config.toml
num_hidden_layers = 12
hidden_size = 256
num_attention_heads = 8
num_key_value_heads = 8
head_dim = 32
intermediate_size = 1024
vocab_size = 4096
hidden_act = "quick_gelu"
norm = "rmsnorm"
norm_place = "pre"
norm_eps = 1e-05
positions = "rope"
rope_theta = 4760.0
rope_fraction = 1.0
qk_norm = false
attn_scale = 0.177
bias = "none"
tie_word_embeddings = false
parallel_block = false
init = "uniform"
init_std_qkv = 0.0241
init_std_o = 0.0
init_std_up = 0.0241
init_std_down = 0.0
optimizer = "muon_variant"
learning_rate = 0.00765
lr_mult_o = 0.853
lr_head = 0.00714
warmup_steps = 200
schedule = "wsd"
decay_fraction = 0.927
decay_shape = "linear"
final_lr_fraction = 0.0
batch_tokens = [32768, 65536, 98304]
max_seq_len = 256
doc_mask = true
train_tokens = 307500000
max_steps = 5230
dataset = "wikipedia_en"
Each number is 128 + 24 x the weight over its row's rms, rounded and kept within 0 to 255. Layers, rows and columns count from 0. The size above them is the row's rms in percent of the matrix's.

# layer 6 attention query, 256x256, rms 0.0972, rows 94-95, columns 0-127
size [118 110]
[[165 141 151 150 129 148  76 144 151 153 105  87 123 104 129 119 159 142 138 140 128 193 126 141 102 108 127 128 120 108 104 139 132 121 144 143 109 147 112 165 103 137 121 148 178 138 167 129 100 145 142 154 157 127 136 110 128  88 131 122 147 133 125  97 162 148  60 115 113 108 113 123 129 152 137 145 152 105 160 106 107 147 169 110 156 123 136 160 168  97 164 131 137 118 140 111 121 135 143 145 127 120 104  93 101 106 118 105 145 126 149 140 131 108 151 150 113 148 126 110 127 140  89 141 103 147 157 161]
 [178 131 178 140 128 118  98 154 160 142 150 165 132 158 128 144 126 148  86  89 127 132 139 117 137 181 124 101 121 122 121 153 133 133 144 138 120 149 186 118 146 127 110 128  88 146 166 125 141 134 140 127 125 131 105 107 104  99 107 101 137 156  44 139  89 144 144 135 153  86 148  73 171 106 132 119 146 143 143  90 133 108 125 130 110 139 128  76  86 140 142 150 141 166 159 137 113 123  72 130 135 114 129  90 128 114 114 109 120 111 106 142  72 132 114 103 109  93  62 110 125 167  73 107 124 144 117 104]]
# layer 6 attention key, 256x256, rms 0.1, rows 94-95, columns 0-127
size [112 108]
[[140 149  81 136 105 125 138 117 117 136 154 135 136 120 126  56 138 137 132 123 111 147 147 124  91 137 150 138 124 144 123  92 126 138  95 168 107 131  80 130 104 177 117 162 135  96 164 126 164 141  80 138 167 134 116 116 103 110 111 103 124 125 146  85 113 182  98 139 103 103  96 123 130 142 112 148 127 100 132 105  89 184 133 111 128 134 150 158 119 139 108 123  95 134 127 129 143 112 144 133 152 142  73 108 124 154 176  86 153 154 140 133 163 125 102 157 128 161 148 126  92 172  61 144 131 110 111 126]
 [122 138 145 162 115 108 137 149 169 170 119 106 125 151 125 141 157 117  95 123 124 109 138 156 144 147 168 118 118 125 126 152 129 138 132 160 135 116 161 114 164 151 120 111 118 114 146 171 112 104  63 157 166 139 129 121 104 123 116  97 109 121 157  95 117 137 131 107 152 150 161 143 120 113 166 124 132 166 144 100 201  94 131 143 162 141 150 147 129 120 115 147 172 143 168 119 140 114 126 203 100 158 144 119 107 126 161 111 122 156  91 157 134 127 124 134 135 126  96 139  98 124 142 103 116 102 150 134]]
# layer 6 attention value, 256x256, rms 0.0883, rows 64-88, columns 0-127
size [103 103 101 106 113  98  99 101 104 104 100 102 105  91 103 106  94 103  98 102 100 102 106 103 117]
[[113 135 157 117 147 120 141 151 112 139 140 121 104 131 104  69 175 187 112 159 125 135  90 129 130 135 180 124 136 159 118 114 113  83  92 125 118 141 153 120 117 121 170 140 142 109 168 124 105  99 116 141 104 155 140 143 118 145 129 123 142 128 121 137 140 146 153 161 149 160 114 118 114 106 104 117 148 102 129 152 118 163 151 106  93 157 138 147 137 141 160 127 160 122  75 156 176 118 128 126 142 188 122 134 150 108 145 107 155 152  48 114 131 100 113 119 162 113 126 156 131 140 153 123  98 175 130 119]
 [128 175 112 102 126 153 144 128 160 131 155 140 157 164 151 137 161 118 132 172  86 134 163 103 157  79 144 121 162 125 118 131 133 184 125 106 110 119 104 140 127 112 148 120 159 129 167 104 134 139 130 162 128 130 122 136 149 114 109  94 127 159 136 106 121 179 218 141 123 118 133 136 131 123 142 122 112 133 132 156 138 119 151 102 160 141 145 163 137 110 103  99 167  88 162  98  94 151  89 143 109 148 110 108  75 164 129 139 145 115 116 107 123 131 153 177 117  88 107 115 177 141 100 133 126 125 180 166]
 [110 137 112 111 132 138 138 101 205 119 135 152 117 160 127 145 124 100 143 126 142 128 127 150  88 111 148 127 193  96 107 141 155  81 136 168 127 120  90 181 166 143 148 196 135 146 125 108 159 135  95 145 151  76  98 141 100 128  97 141 107 114 132 123 117 126 124 140 112 127 114 152  94 120  90 119 124 140 154 138  97 131  96 139 134 104 153 199 143 103 112  79 139 137 126 129 126 120 134 130  97 122 142 146 127 103 125 103 102  95 132 146 158 142 131 148 164 123 140 123  78 131 150 126 131 124 115 129]
 [129 110 111 119 102  94 117 137 149 142 103 131 124 130 153 164 149 102 172 116  98 103 136 167 106 103  94 142 142  77 149 124 118 165 152 149 188 141 107  96 177 125 123 166 146 140 132 106 139 143  97  98  58 125 114 137  98 154 105 141 168 133 159 131 150 105 150 107 134  90 164 152 154 119  95 108 152 107 138 135  73 134 140 114 151 119 105 103 105 135 106 152 146 108 117 100  95 126 147 127  95 114 149 134  88 129 154 151 140 129 108 139 110 155  98 114 106 141 159 103 130 155  75 100 147 150 135 114]
 [122 129 115 134 122 116 130  65 112 111 154  97  91 189 149 113  70 103 129 179 114 116 176 123 110 122 125 129 127 168 134 140 175 143 132 129 108 117 152 105 111 116 179 164 128  82 116 124 113  87 143 114 127 108 145 147  97 175 117 142  92 139  98 121  63 154 119 122 134 141  99 134 147 127 123 121 110 156 109 103  83 164  70 158  96 130 130 120 113 152 156 139 107 134 126 137  96 116 152 140 141  84 152 187 113 125 153 167 134 142  73 118  98  97 171  91 145 106 125 115 170 143 123 115 108 159 104 131]
 [130 121 129 105 118 109 137 117 167 130 156 116 127 155  85 137 110 136 103 156 132 137 149 133 140 136 137 144 148  70 184 127  94 178 126 131 154 163 125 140 134 143 141 134 122 107 110 139 138 105  86 135 120 137 116 163 120 106 133 117 143 123 106 118 128 139  97 124 132 171 134 143 114 151 142 140 105 111  77 142 120 109 114 142 122 154 114 126 109 130 151 123 181 138 121 157 154 113 138 144 164 120 132 174 106  72 135 158 145 112 125 132 122 133 134 100 127  91 133 155 106 100 129 187 159 127 144  88]
 [141 128 163 151 147 147 123 122  99  84 127 128  72 155 128 144 104 102 139  84 138 127 116 151 152 117 144 126 103 189 134 149 152 187 105 139 154 164 150 102 124 105 102 186 131 115 107 100 115 151 132 140  92 101 111 134 133 154 117 140 177 109 104 119 173 120 163 119 105 124 145 135 143 142 125  89 118 150 107 125 127 122 120 114 120 150 125  83 165 144 105 129 126 139 112  96 131 148 143 159 143 126 135 162 153 178 117 105 111 212 133 133 130 116 114 146 131 111  99 127 124 145 118 140  73 126 102 162]
 [131 123 133 180 140 115 118 113 114 170 177 103 130  83 122 160 112 120 120 152 123 111 139  98 126  66 142 143 161 129 164 134 168 110 105 107 110 121 123 122 132 101 148 126 130 129 142 105  82 178 133 167 121 160 119 144 119 128 126 111 162 159 105 124 117 121 122 115 143 120 125  96  89 122 142 133 199 110 102  88 130 127 165 127 141  78 118 161 144 115 131 178 114 150  99 127 143 137 106 120 156 138 121 142 141 129  94 140 123  99 141 102 123 143  72 149 134 142 177 127 124 124 100 150  83  96  90 135]
 [ 86 131 110  88 161 117 167 162 155 118 103 119 143 202 136 119 110 178 154 135 109 137 129 129 154 101 139 132 108 109 111 156 104 141 143  83 132 133 110 119 112 159  80 109 152 115 131 111 181 134 112 112 113 117 118 118 150 129 152 141 132 140 107 130 117 129 168 159 124 112 137 134 149 162 108 120 137 119 136 162 135 138 156 107 161  87 105 151 110 132 102 118 136 124 128 128 124 103 144 106 137 133 149 143 125 119  96 109 122 129 150  91 182 152  93 157 106 143 118 139 150  83 150 188 119 145 129 148]
 [140 114  98 144  81 148 154 126 142 126 155 122 129 168 121 170 132 139  70  97 164  62 115 163 122 149 108 129 171 110 124 147  98 128 134 123 191 103 172 159 128 113 131 134 123 101 113 111 169 148 148 113 119 149 119 125 130 157 128 142 121 124 152 127 113 120 146 121 174 132 134 121  89 135 130 119 149 158 107  71 203 135 138 135 119 117 124 123 110 113 120 108 164 141 140 158 124 129 146 128 135 140  84 125 129 103 155 127  87 127 137 145 154  91 130  97 147 115 100 111 148 122 110 128 120 104 158 113]
 [126 131 154 154 145 132  74 119 119 136  73 146 146 127 131  99 144 167 106 123  93 136 114 116 138 129 107 124 187 104 138 110 101 160 136 106 103 157 148 156 133 142 116 192  98 138  89 146 141 134 148 126 103 144 118 134 139 116 121 116 136 133 110 117 202 115 166  98 124 129 105 110 101 116 161 124 115  80 133 149 127 131 146 167 139 106 130 122 118 129  89 129 113 162 131 115 143 106 135  92 155 152 152 125 118 133 164  86  86 157 136 131  94 100 106 152 154 133 143  92 129 145  89 165 107 105 135 115]
 [120  83 101 133 129  82 117 151 135 133 105 144 116  89 138 143 148 134 140 138 125 142 152 144 122 117 133 126  97  90 150 133 149  87 146 125 142 128 124 132 104 113 120 144 126 160 119  99 180  96 167  72  74 121 142 115 150 137 116 124 115 114 108 136 128 121 107 111 162 124 138 143 149 123  89 143 157 138 119 122 149 113 115 139 122 118 151 109 137 118 138 125  90 112 154 158 144 126 120 122 149 112 125  98 132 140 124  87 110  98 157 115 124 147 120 141 122 121 135 109 117 137 110 110 128  99  93 113]
 [ 89 113 139 106  90 150 144 139 163 133 107 130  91 112 132 121  96 112 189 151 109 150 134 124 122 144 102 139 105 133 135 115  82 162 167 114 149 143 106 112 150 143 137 178 133  83 107 157 128 150 189 153 104 101 127 114 102  70  71 123 102 133 105 165 148 131 116 152 137 120 163 111 116  96 156 108 129  81 105 114 142 169 116 123 106 121 137 128 174 123 147  95 151 125  95 172 176 165 126 146 149 118 188 136 126 101 109 111 136 105 106 128 152 134 138 127 142 109 126 118 124  76 113  88 122 112 127 137]
 [131 142 122 126 108 151  96 147 136 102 147 154  98 153 111 131 127 169 116 111 130  91 126 157 134 144 100 109 133 104 104 172 105 145 114 123 131 151 113 135 121 139 166 111  94 146 139 129 128 106 107 166 146 142 187 132 126 142 143 105 195 118  99  92 126  97 110 105 163 131 145 155 117 122 140 148 131 153 154 141 176 122 157 106 136 161 138 145 120  96 145 124 127 124 101 128  89 149 117 163 114 119 117 131 107  77  64  89  53 107 123 115 155 140  92 162 142 139 137 122 146 132 167 161 138 155 136 136]
 [148 107 152 129 145 118 149 117 156 101 145 119 117 118 145 145 100 120 124 132 164 112 163 132 128 147 134 128  83 182 141 116 138 146  91 108 156 122 127 151 155 123 139 146 175 131 119  99  74 121 109 143 154 135 126 144 137  99 159 150 161 148 123 174 138 181 110 146 122 152 191 165 163  91 125 136 118  83 128 139 156 139 133 119  84 151 137 121 137 110 171 100 104 123 123 125 122 106 168  83 146 123 131 137 134 154 187 109 151 139 132 150 138 105 132 160 118 143 140 117 112  85 121 127 103  88 181 143]
 [117 130 108  99 136 142  95 143 133 135 186 122 155  94 135 168 134 153 155 156  89  84  93 157 151 143 174 148 126  92 129 130 170  87 154 108 124 126 154 107 148 113 128 123  96 176 143 154 152 135 128  99  98 107 122 134 149 132 128 124  98 111 149 150 126 141  86 102  95 130 127 139 109 128 129 127 135 127 112 146  75  59 146 153 108 145 151 137 134 118 104 152 115 137 137 122 137  96 130  97 119  81 135 173  98 135 150 151 109 135 151 136 145 139 145 119 138 139 153 135 118 125  80 114 144 129 156 126]
 [143 184 103 107 111 146  83 146 129 136 140 155  64 146 122 109 154 114  77 107 127 139 105  96 157 130 114 134 134 133  76 165 113 145 127 103 132 163 111 112 131 113 139  97 147 135 137 112 137 135 136 147 110 158 128 103  87  99 157 132 178 153 123 117 133 125 124 110 121  93 123 150 131 200  82 137 169 118 124 129 157 151 137 165 108 135 125 111 173 124  94  58 147 128 122 105 119 127 138 145 139 142  94 138 114 128 130 126 156 130 110 167 139 186 132 105 120 117 119 187 109 161 137 125 126 145 111 125]
 [ 93 155  95 108 128 171 151  93 121 134 161 135 120 147  74 110 112 136 149  81 132 178 150 111 111 125 105 116 129 107 123 149 166 155 131 145  92  87 172 137  94 174 140  89 137 135 172 131 138 139 149  88 123 102 121 131 130 112 125 128 146 108 110 132 162  95 168 133 129 132 119 170 112 114 107 139 150 159 159 137 174 142  99 116 134 121 138 106 119 138 133 166  97 133 149 164 133  86 135 110 162  92 126 128 109 136 104 163  90  80 130 156 151 130 108  96 143 151 117 127  77 136 142 137 128 159  95 142]
 [125 135 129 125 124 146 191 140 109 118 135 154 119 169 102 126 112 108 138 150 125 111 145 108 107 138 123 117 121 118  92 111 140 141 138 117 118 115  99 145 132 119 115 107 145  92  96 168  91 116 148  82 114  77 112 148 106 162 135 168 163 150 127 155 125 129 133 130 129 134 119  89 136  95 107 133  80 180 103 171 119 142 126 131 144 173 115 135 127  69 105 118 150 136  77 111 128 156 141 149 147 134  63 129 146 111 134  87  81 107 115  95 125 110 112  99 134 112 124 123 115 114 121 147  65 162 147 129]
 [140  74 161 174 134 128 165  93 117 168 168  96 117 149 121 130  98  96 131  92 114 132 138  66 161 120 117 131 131 145 113 159 123 132 135 115 146 135 158 110 135 113 119 154 114 130 155 150 142 138 147 131 131 108 169 177 181 149 143 164 146 134 118 159 114 104 135  87 139 140 172 121 143 153 119 130 141 135 154 129 145 131 131  55  75 161 187 160 141 172 106 104 110 136 118 133  92 123  79 126 122 110 151 107 133 147 120  84  92  89 120 150 156 128 174 126  83 136 101 162 171 131 140  89 175 123 141 104]
 [149  96 115 143 159 117 136 131 177 105 151 158 127 137 138 100  92 126 152 159 174 104 173 126 120 153 166 126 124 135 128 150 140 172 115 116 112 116 163  70 130 114 127 152 138 196 118 145 112 119  87 133  74 143  80 123 206  99 100 144 119 143  78 136 150 108 148 161 123 126 113 132 121 156  93 164 129 118 132 148 128 149 147 140  81 108 141 127 139 153 116 152 147 183 115 151  95 107 124 121 161 132 126 101 131 100 164 111 124  89 128 108  98 135 151 131 150 108 122 143 138 163 130 141  92 100  99 166]
 [159 131 140 128 135 118 164 129 150 126 133 126 140 158 125 134  90 127 103  87 115 104 142 126 116 153 144 119 119 117 140 129 152 107 124 128 145 133 136 127  95 107 168 201 132 122 162 131 107 158 162 111 121  98 124 109 115  93  85 108  99 127 124 156 166 148 124 113 150 132 148 130 107 119 156 122 141 124 179  99 123 166  82 128 130 153 130 126 135 109 114 157 101 141 146 120  68 173 117  99 155 105 126  56 170 155 141 117 154 129 101 137 107 169 147 125 115 141 103 112 139 177 151 133 144 117 127 139]
 [101 114 126 176 108 132 144 197 157 129 163 160 127 133 123 166 136 144 120 128 156 120 122 131 109 155 137 109  65 103 125  91 166 128 114 112 121 121 147 139 132 122 139 156 119 138 121 130 148  88  95  74 153 149 155 147 130 128 125 135 148 120 135  96 145 168 169 120 109 155 126 134 114 117 130 152 127 117 134 121 125 134 134 131 122  97 132 144 111 131 118 177 107 119 136 101 112 124 100 125 137  98 102 127 129 191 109 157 146 150 108 131  83 166 142 165 131 141 160 118 138 140  76 211 142 123 118 131]
 [129 167 140 121 100 143 131 104 123 133 141 159 161  97 140 101  92 112  88 119 127 116 136  91 122 139 164 134 101 154 145  96 137 149 136 118 123  63 121  96 125 139 154 150 145  65 126 106 134 151 139 150 142 180  85 134 132 150  96 133 165 102  78  91 102 148 111 100 106 106 145 119 104 129 101 109 118 170  94 155 113 149 166 123 140 156  94 100 110  96 122 136 162 148 111 130 100 102 137 164  68 102 105  96  94 104 131 134 163 103 171 106 136  81 152 114 118  98 114 182 140 126 165 130 115 158 118 166]
 [123 161 168 123 120 133 154 131 158 156 111 138 152 125 146 149 128 145 119 155 134 130 148 112 156  88 144 122 158 150 121 161 120 145 101 129  60 115 124 104 124  78 134 126 117 120  48 117 126 151 180 128 146 151 141  70 137 136  98 113 100 125 178 136 107 107 122  92 123 114 149 130 120 134 106 109 108 121 117 144 111 126 119 136  89 101 160  97 116 130 148 166 100 131 128 113 131 125 103 154 124 113 136 143 138 103  97 129 148 157 111 117 111 101 166 142  99 150 171 116 137 193 100 141 142 126 133  92]]
# layer 6 attention output (transposed), 256x256, rms 0.0647, rows 64-88, columns 0-127
size [ 99  99  96 106 116 103  98 101 103 104 103  99 105  93 103 107  96  97 101  99  97 100 104 105 112]
[[128 146 119 177 172  98 173 112 142 122 129 147 131 162 137 131  87 139 134 108  96 145 136 139 105 128  99  98 139 113 154 145 119 168 152 134  86 103  92 122 165 102 148 118  94 157 140 135 112 107 138  96 135 115 126 132 104 126 112 139 104 122 167 125 178 141 158 147 126  90 146 135 130 118 122 135 149  96 140 151  86 176 134 100 117 121  90 151 128 158 126 163 148 141 122  95 103 133 104 105 136 110 113 147 133 114 112 156  82  96 134 133 111 119  82 161  99 131 154  73  96  96 108 143  91 135 124 115]
 [127 121 176 130 157 119 118 104 152 117 142 109 131 127 107 150 102 161  79 125 125 102 142 118 146 137  97 140 106 140 121 142 121  63 139 139 133 149 144 115 110 168 113 139 115 134 132 147 141 119 128 110 133  75 122 145 117 128 148 141 154 123 156 145  89 132 142 141 104 133 141 105 144 144 130 135 113 105 148 123 116  89  94 132 109 152 122 167 160  81 128 153 116 132 130 132 102  95 152 151 128 131 115 137 114 134  95  97 126 137 153 145 112 149 134 127 130 123 111 145 137 121 158 163 159 118 113 114]
 [117 128 118  83 113 106 116 110 113 129 158 144 147 155  92  95 117 131 105 124 122 136 118 165 166 107 127 164 182 139 135  91  87 103 128 131 121 127 130  93 107 135 118 128 138 168 102 133 137 127 141 126 120 145 160 118 118 182 170 120 125 122  96 122 130 179 121 107 131 156  94 102 134 125 152 136  97 169 140 137 133 103 146 136 101 143 116 114 155  99 120 121 117 119 132 130 127 151 115 139 138 163 115 174 128 146 112 163 180  83 160 141 100 108  99 139 140 130 140 150 123 130  87 151 116 163 181 139]
 [123 102  97 115 132 151 109  89 103 169  96  88 143 139 134 184 157 134 116 119 158  95 178  98 116  86 137 109 133  77 105 116 112 117 127 162 155 129 133  97 112 152 110 104 108 130 116 141 145 121 135 117 115 132 118  78 159 120 152 148 134 112 138 118  98 165 110 103 140 138 139 156  61 162 133 136 137  69 143  91 120 146 146 163 145 143  98 112 106 131  81 131 190 143 112 121 144 133 130 167 114 140 145 113 143 113 135 139 148 144 121 156 110 132  95  98 131 114 157 128 145 123 110 141 127 116 142 142]
 [154  95 143 100 157 132 110 154 122 135 111 156 144 152 156 130 126  96 120 118 167 152 100 108  86 129 108  62 145 138 164 181 143 141 123 115  80 174 153 122 120 126 143 138 135 132 136 134  85 173 123 107 122 111 109 145  99  87 160 129 110  95 104 118 145 118 161 113 140 183 149 111 145 117 126 118 137 122 189 125 126 145 142 130 160 138 158 121 132 105 138 140  94 133 113 150 135 122 112 135 128 151 122  92 153 140 132 100 171  85 127 107 103  82 163 173  98 113  87 111 101 144 110 109  79 124 124 135]
 [111 140 111 140 159 109 117 111 138 160 120 141 110 132 113 137 166 133 142 108 127 132 164 136 115 136 136  51 150 130  95 136 117 101 120 124 105 105 115 129 118 167 120 143 142 163 133 100 113 118 144 113 140 155  90 122 192  93 155 137 126 128 163 122 148  77 122 123 154  82 106 110 169 121 123 124 157 133 112  94 113 123 163 129 158 107 119 156 169 130  93 139 119 133 130  96 146 155 121 146 151 124 135 141  92 138 130 131 110 141 174 104 144  93 100  80  56 114 108 125  96 104 151 130 114  80 102  91]
 [ 96  77 157 127 117  96 155 142  91 113  93 140 163 140 124 140 152 148 111 118 185 154 124 117 146 107 158 137  91  72 101 160 142 115 141 151 103 145 130 108 108  96 138 127 140  92  97 140 123 124 140 127 147 148 111 125 105 157 103  95 101 147 162 127 104 111 150 143 160 145  98 191 132 121  87 138  72 203 109 161 123 138 147 111 144 139 115 112 106 134 142 161 105 130 170 130 136 125 117  89 161 125 152 100 199 143 102 161 130 127 127 100  93 148 132  91 128 142 137 143 117 141 129 122  74 136 126 107]
 [129 155 122 123 152 133 136 142 122 150  85 151 128 144 122  91  69 100 132 146 159 149 142 120 132 133 173 154 117 174 131 155 140 127  81 135 124 152 150 152 149 133 124  90 191 150 115 114 109 148 146 126 171 159 144 125 105 139 112 100 103 162 104 125 121 111 161 167 141 134 114  81 146 118 116 117 148 138 129 109 109 144  97  94 141 112 112  78  80 111 102 145  82 132  90 109 143  99  94 102 109 170 107 109 122 128 134 145 138 134 131 118 127 154  93 151  83 150 149 130 128 172  86 120 139  86 135 132]
 [ 74 114 127 183 153  62 164 138 126 100 155 130  90 126 115 150 135 141  64 116 169  98 135 112 157 131 152  82  93 121  93 107  85  90 119 122 126 119 114 114 134 103 138 115 111 106 130 136 130 133 146 103 105 163 115 105 119 149 160 130 108 150 124  92 123 171 128 150 126 104 118 142 113 125 105 118  40 168 172 102 172 135 111 103 127 150 115 153 137 115 127 126 175 127 119  88 130 122 142 150 129 138 140 126  94 127 146 141 138 101 107  99 180 151 123 129 114 129 115 144 169 155 145 113  93 139 138 115]
 [144 165 124 110 111 110 107 129 140 151 117 134 147  83 168 173 194 155 133 140 119 144 141 144 146 146 126 150 141 120 116 173 143 148 161 119 146 103  98 110 145 140 146 153 134 113 167 117 114 145 105 109 156 128 130 133  62 111 175 148 149 128 128 154 145 106 127 141 126 111 143 127 126 129 140 162 117 156 142 164 156 165 129 165 106 123 132 111 145 122 169 161 165 126 173 134 140 137 117 102 107 127 131  98 129 137 113  90 109 115 143 147 109 126 110 135 132 123 108 118 128  80 106 149 163  96 167 129]
 [ 79  94 141 153 118 110 147 116 130 104 130 130 108 140 134 132 127 112 153 138 134 140 126 145 128 123 156 255  87 120 156 132  66 113 108 153 180 119 134 104 132 142  87 137 136 120 135 111 169 129 129 134 141  90 172 114 119  95 111 119 110 164 119 158 145 143 137 138 112 108 136 184 142 137  76 123 129 117 145 119 102 157 122  88 121 156 105 157 111 106  96 119 132  97 122 119  91 173 162  99 121 165 105 132 170 144 143 140 139 138 124 133 102 135 139  85 138 151 133 147  97  97 141 143 123 174 125 130]
 [120 148 140  72 142 165 116  97 114 126 108 128 138 109  95 173 123 110 149 138 123 125 110 151 119 115  89 210 135 149 168 165 129 111 147 137 156 122 121 149 123  77 163 101 127  98 113 124 147 102 156 130 109 126 153 148 101  97 124 107 141  93 127  88 134 184 118 123 120 112 150 133  99 149 128 147 132 100 108 116 162 119 109 179 137 116 138 161 150 168 129 122  95 140 130 123 165  95 111 160 144 134 140  66  98 127 136 133 139 127 114 117 182 141  89 122 148 131 116 121 146 131 131 126 162 139 114 167]
 [153  98 100  80 151  99 115  65  90 140 111 103 168 116 124 152 159 107 138 113 140 149 122 106 138 117  97 180 144 136 141 127 145 113 102 110 126 120 180 124 145 111 116 156 112 161 118 109 167 124 160 100  97 137 127 111 126 157 133 122 114 174 164  94 142 122 126 100 110  98 128 150 148 142 110 109 142 155 113 130  89 147  97 138 101 106 107 111 128 124 105 143 154 101 195  98 124 117 104 131 137 123 122 126 116 150 138 136 155 123 117 134 129 159 162 101 103 138  83  78 137 125 112 121 131 111 104 133]
 [118 153 118 145 162 129 137 106 135 165 137  79 171 125 140 152 131 117 136 116 138 103 123 164 141 107 153 128 188  60 151 142 100 128 120 161 111 113 126 111  68 113 124 127 153 121 177 145 108  87 164 133 161 164 114 108 153 138 113 100 131 105 156 121 139  90 136 119  86 148 127 111 146 155 123 155 118 104 118 132 106 146 164  94 108  99 112 123 135 155 119 130 125 128 142 148 101 114 121  69 104 129 142 168  71 106 107 138 111 101  92 144 143 118 132 163 154 118 132 126 175 137 151 152 140 135 137 100]
 [114 118 158 141 125 139 134  97 120 126 114 167 180 123 112 160 126 139 119 121 123 113 113 145 121 197  85 154 161 143 119  52 136 166 144 118 104 109 134 133 157 140 105 127 134 175  95 104 127 132 126 153 154 128 123 148 148 109 118 145 113 136 152 127 134 140 149 103 144 120 152 136 127  90 142 111 132 153 122 114 124 155 119 187 122 111 122 110 155 110 126 154 142 148 156 165 102 174  78 126 134 106 166 143 100 121 147  99 113 154 155 129 137 143 108  99 125  87 115  76 134 174 162 133 171  78 141 125]
 [146 145  81 107 111 112 140 198 130 135 116  96 142 121  90 111 138  90 148 163 160 100  94 133 108 128  94  72 152 155  66 121 131 113 147 127 143 102 141 127 121 133  84 112 181  71 165 129 134 124 107 133 117 111 128 137 115 111 139 143 123 107 160 127 114 132 110 119 162 109 131  82 127 113  87 136 137 133 139 128 147  78 151 114 137 149 106 112 176 112 113  62 191 116 139 143 142 141 130 126 127  89 106  99 119 108 150 138 107  72 145 148 164 106 117 152 134 123 131 124 111 142 133 145 149 106 115 138]
 [118 132 134 142 114 120 129 125 135 129 145 156 148 103 174 154 150 102 116 136 139 147 197 124 133 135 112 126 125 115 147 127 142 148 156 124 158 143 157 128  94 103 132 173  92 139 134 138 134  63 128 152  89 121  94 130 123 124 157 139 145 143 100 118 151 128 140 156  95  86 119 101 117  82 130 114 123 163  69 112 111  88 135 174 125 148 123 133  91 139 163 132 170 108 107 151 140  95  90 141 140  83 147 192 144  93 105 164 115 107 155 126  93 141 140 145 161 133 116 142 145 127 136 124  94  90 114 117]
 [117 134 138 115 104 125 135 100 152 139 116 156 137 152 112 172 137 109 152 148 112 122 126 147  89  75 163 114 183 150 152 154 153 110 150 106  92 120  81 129 110 130 130 117 151 135  79 128 178 158 155 156 126 128 125 134 135 134 223 120 127 105 118 134  53 154  90 144  83 144 109 146 152  94 155 130 153 110 134 129 160  97 122 127 142 105 117  87 157 150 163 126 189 148 146 141 139 130 161 119 127 122 144 145 103 139 119 166 131 108 109 101 163 110 136 171 144 180 134 145 140 125 166 109  96 124 105 127]
 [139 153 194 115 123 105 110 133 124  94 129 156 151 116 148 135 136 111 121 116 147 147  83 148 130 115 157 134 141  92 135 155 167 121 153 103 195 144 133 135 118 138 135 125 120  69 127 143 145 171 152 127 110 152 154 173  84 139 116 126  99 155 100 127 133  97 146 133 142 109 128 172 124 124 139 102 125 112 139  91 161 116 172 120  86 145 130  85 138 143 175 195 172 142 150 144  82 143 126 114 150 138 114 140 144  99 114 151 122  97 137 118 126 132 130 134 106 145 137 136 126 141 117 151  89 116 119 110]
 [148 137 131 143 117 118 132 131 150 145 129 128 144 123 154 132 132 137 160 173 140 116 129 118 118  97 113 209 145 116 142 116 150 188 131 115  96 145 140  93 134 130 127 138 132 153 153 123 144 144 121 111 113 122  69 104  89 173 146 111 148  78 174 125 133 127  86  96  78 177  96 116 121 136 147 124  68 135 161 134 151 112 137 104 122 139  65 134 119 113 143 139  59  97 116 101 143 136 148 102 121  97 141 103 141 102 147 106 144 109 121 142 120 163 177 133 131 117  93 126 143 145 135 103 144 108 136 110]
 [139 169 108 104 128 115 137 121 114 128 124 172 127 105 127 140 123 116 104  99 137 106 117 155 140 123 108 182 120 124 135  92 138 175 123 151 120 123 124 130 149  90 110 168 152 138  77  95 135 117 126 132 145 116 102 125  95  95 207 108 157  97  95 126 137 127 153 118  97 155 124 136 122 146  90 161 129 132 128 111  60 138  91 122 137  97 109 145 151 131 152 137 166  89 113 111 158 128 131 145 107 157 118 142 131 132 150  95 181 163 104  60 111 126 122 124 107 166 126 122 134 142 125 109 128  88  93 119]
 [173  92 149 159 113 125 123 116 143  76 147 134 130 133 130 127 127 167 113 125 141 136 146 190 100 100  77 114  92 147 150 128 135 106 117 155 138 137 156 102 132 124 104 136 115 121 109 163 126 146 107 128 192 145 123 129 101 130 109 142 130 103  97  95 133 144 126 109 151 109  93 115 170 109 137 156  86 117 151  87 127 110 117 112 115 137 144  69 157 110 171  87  50 125 109 106 151 143 117 129 146 101 112 118 116 144 178 132 130 153 127 151 122 121 171 116 138 137 134 106 139 159  89 120 124  97  92 142]
 [ 83 137 120 105 128 103 133 145 142 130 127 116 136 143 136  83 161 167 103 120 125 131 136 104 153 118 151 192  61 130 105 144 132 110 146 116 104 122 128 132 133 154 114  64 154 172  72 155 118 130 130 135 144 118 103 172 118 123 105 106 155 107 163 134 142 144 137  98 137 129 169 119 139 148 148 151  97 123 144 124 142 130 135 186 146 105 106 130 157 177 103  88 191 126 138 131 115 108 163 119 137 186 138  93 169 106 137 154 110 157 108 145 117 141 103 129 161 117 185 123  75 159 109 119 132 100 128 129]
 [152  66 113 123  96 184  68 158 161 110 176 141 119 119 115 117 113 141 125 155 156 145 106 138  72 122 160  55 129 162 141 141 118 146  99 113 105 119 119 145 119 124 121 131 134 128 141 117 120  87 100 110 149 140 145 184 168 138 179 166 130 122 124 129 120 126  86 152 136 135 146 127 129 142 106 122 161 121 168 102 117 127 146 150 135 155 124 138 122 138 186 170 160 152 143 123 105 127 129 101 122 122  86 171 115 101 153 138 170 127 123 106  97 137 122 106 116 109 113 147 171 158 120 103 132 156 181 147]
 [158  99 127 102 166 163 110 184 131 104 129 149 156 123 104 102 126  89 122 125 154 140 101 128 173 147 107 117 105 133 111 143 109 109  84 160 135 141 139 102 125 107 146 132  75 120 128  94 124 161 161 137 131 149 126 135 146 106  82 148 140 111 126 118 135 139 109 121 126 127 152 104 106 195  92 154 100 130 146 151 107 113 121  97 149 136 106 147 123 124 125 113  37 120 132 153 120 156 134 133 139 126 116 168 157  93 131 102 163 106  94 117  64  88 134 113 108 117 141 113 147 107 105 113  97 137 134 158]]